config = dict(
    head_dim=64,
    d_mlp=512,
    vocab_size=2048,
    norm_eps=1e-05,
    positions='alibi',
    tie_embeddings=True,
    init_std_o=0.00362,
    init_std_up=0.0211,
    lr_mult_down=1.5,
    lr_head=0.00881,
    grad_clip=2.0,
    decay_shape='linear',
)
Each number is 500 + 25 x the weight over its row's rms, rounded and kept within 0 to 999. Layers, rows and columns count from 0. Numbers have three digits each. The size before them is the row's rms in percent of the matrix's.

# down: layer 6 MLP down (transposed), 512x160, rms 0.242, rows 152-168, columns 0-79
# up: layer 6 MLP up, 512x160, rms 0.284, rows 153-168, columns 0-79
down152 097:528450518514513500518473516501536517522523474536537534525498503495524560467475522506518512481490500491448449503517496519461505463545466510470492500506503510492501501527483443519519505481478523497445526470510532524514527520482461524482498520
up153 094:485486469534519497484498469494532483489505466486493503511516530503515515500504575507505493500500478496561478501512501467512485522456511544485493515494449490482506530487520498525524512519574481468477505509497541501467462487521504456467493507
down153 096:457511492510495526501510567525491477504470497504516487490470541511523499500500537470490483546530513479523495427534515497478495504522455497512447474536486478463524525530473493470553486542531458509483491505485510492523460503475496543513484468
up154 108:546463510516496519497534469502453497460583517489528565505475538517481460502554496570486501500527495570496502488484491517474518498497471490532470497455475500488507528488530520457486499505481465502507477490507492502481507500485494473513489490
down154 115:504461513489485557506518522477500495496531461500478538510500501534509533503522504482495518500490449506506497510545484553488482480508511481514526512491447530478493503511510510503505493481495488539486481498497526492506533542520504500449519496
up155 105:498472486502516501480527523480543537454522515513514509502510529476523442509508498513532468523518494470503463526454459581519465473483469489526501453487517528515500516511474506495492510482536497524485486490464554499474504525497500512468516481
down155 106:560505516493485501536493509471530507530485412525517509511492516550479522526463523458478489492524521495492535543499475473514540519504475507483522480494552497465503468542487505447480479519533483518523523475501514521489475495508492500510531525
up156 093:502494493498518489506500490517482454490516532502513516528511473522474522480519495503492544486528487459485531500537517492537529495512487491469526483546489485489538499550536477492485482477515494514479512547549461511490509479515459489530519516
down156 090:533487459499541482560480499499466474485530465476475491483505461556526457496491501501488484518533522547505463459530539468544500474547452480512548491480509484476511491475499522511505492520484496489510476443496471499494540510482514506545490484
up157 096:481489522511513475450487456479496517488514524517526472471485481493496524516523491517497513518498508528501509520477497461582462521479518503486505478521509512500472521495503458467517505499502483512448520535508535462514476518462518494529505534
down157 098:534501470502446479500469478516519494467474455543503557499474532492484504493514500544498519492457490487522446489542488473457522502507453540534524474503454497512476507491481523472527509510518468524500515510522475504472485491509529466473494511
up158 093:498529543459432499504451561493505488477512507525580499503492513505515471485507472558501522540515508469501465478479510516492480483521508493503527481516501530529467462502539495492500495479496465532521459514502456487496524482528502507544495508
down158 095:511490497510486553514486491522527520492480504495475506469464441511512467516511465500497539495523485466535520505513491547498466516480489488498494477496477454537532520496539495525487472529492522493491475482513480521528542488489505559473431506
up159 094:479492482525537550554489536517517503450598550509492485480487475501499483526489490534495494520484531485530486478482487486554489536500503546443521520451491529473513516523507497488501464485503467470528483441500501453516491509433500510478535485
down159 091:510525501469532552516516483503497515534498522443500522500497470463519519512486492491482515505444516503515494451489463533494471495494452504492532489511512504456505493529509458520455507515480515508544494480490499470530554472474516509488484451
up160 102:497519464480479497488488527480504489524498519535457522501440471508503485515515480479488494485484485447487494506490509459509492497534511508526545515486505463504532497575548527508494521529518518536481478501486490519510545500479494520465460453
down160 090:495497473512534490454491466528474497488489486470528503452485470520496489508486490529460527522497542520466516507464542498462544495449466543526505517504487465504517494495501543517497486462517538510505492485470544523501517509496529526492536471
up161 091:521467500562519493513463451455503519490496497500524519506509577489514511515538506501501514496506486474515510506526464468509478469487537492482480478566465504526480489506460459501470453522509486511485498484506506468498524493512498504497526512
down161 082:522482507415524518548457495517521499474517434534518515485482480484541507517477509523544522511474536523486481518456491517512510484523503455501513501482488488497513504497494488476546507475492497495513531500478504518510498453507515508497496483
up162 098:489488470506498507508489483491504507494496495462455550505474494512506533503493452489531522467474465513521532559501500503473507490506500548474496439444477502517454468500510524508483488481472472501501539495566499485514465517492527518491498485
down162 091:521501457571489535532539489506430476516507522508514542515504482495506525505509484474515538489533512471476471465557477503502464484480455484496493481545500511479481515487508480533499475489460506506526493509485497513470495471481514511491503505
up163 095:496484485505500475520498520475489521493478504540527495481496452482504522492512515482486538516478540525509513499476497451483487511515519500550477524496458459525531482526496547497520501521538525530542429469434463518538457492495480501511525471
down163 087:525522526514509492508473484448487502484521489489519496504525516516532537504488502507513463514494431508464501539488457573484523498486495497452478525481521509479548492483523533530513493471485516491511469472527487496502506538511507478500504484
up164 089:467516499518490490461510479505518526500496490467467507563518491488494531500460509505488531470480540452522494490564520493533492519535511487526499479460521508514517504520516553480506523524542514515450477504521483527461495488519468477549534509
down164 092:483499477502521514516469530505507512457560513447513483525482521550479467510511521482527467518460516478486477489447484500528520469517475485478463508495485486463514543514474469449536477508503522483530551509515507475517503499446524516507501510
up165 096:488466528489532496486500487488427461440506509478497502489533510512459489458499485486488482517517516485512472504487501550497522520474537508503510497499493508492514520477545512476520486466504467499515489473563498470496502502449455513532504481
down165 102:491539499497503560511504495515514459528492456495486489488515480493531543509516515561488483507462486540455560461481522488480482489491490470495455517533517467477490472466486482472461509528480542493530499506463500520510496484509512481480502505
up166 104:522493516494500500547527518485453518532511504497522522465519476493494475535495482466500462521555472524521481475487503498503481493512495477481461516527480522493466500561486544467485469471503517546452459450533464513489508503514503500519511505
down166 104:514524556524549510520508455507490497493455469529474532508488479510481510486510533496497489501483531510465528440522500486510486502470480525496466529487529494519495504564510504469488486501501504534551537494483514531480483478461547526504495456
up167 097:527491494518469461485503459483504542477549494508541495555432529564502485517512492494497534534489508518483490502524518477508516507532532478500504483503529508464519473495474505498534511554479481498488481527506499468507483486471513506470512501
down167 094:436510475490564540489502504531496511521496459553537470473535482510477502513464518469472493520532518474490481488520541486500484485443501535519523481499492496518466477530479493505517501458495548531529481536526488492511525488497536533482520529
up168 104:500486511504505554504532516462496499500529522521480504494512458473510482454494464509504497501512522507493563489488508478544515484459495545459511484499520493502457478483474481479452494507527477495495535511501476519513508507511494529512509540
down168 100:509518493471503508531463499451564492487506478492455507461474517502496503534531461487510527530462458472471473480467466542508486440479489499479482493476499507505467515506492522473497481458520495486518542549508521487521551545463516523484504475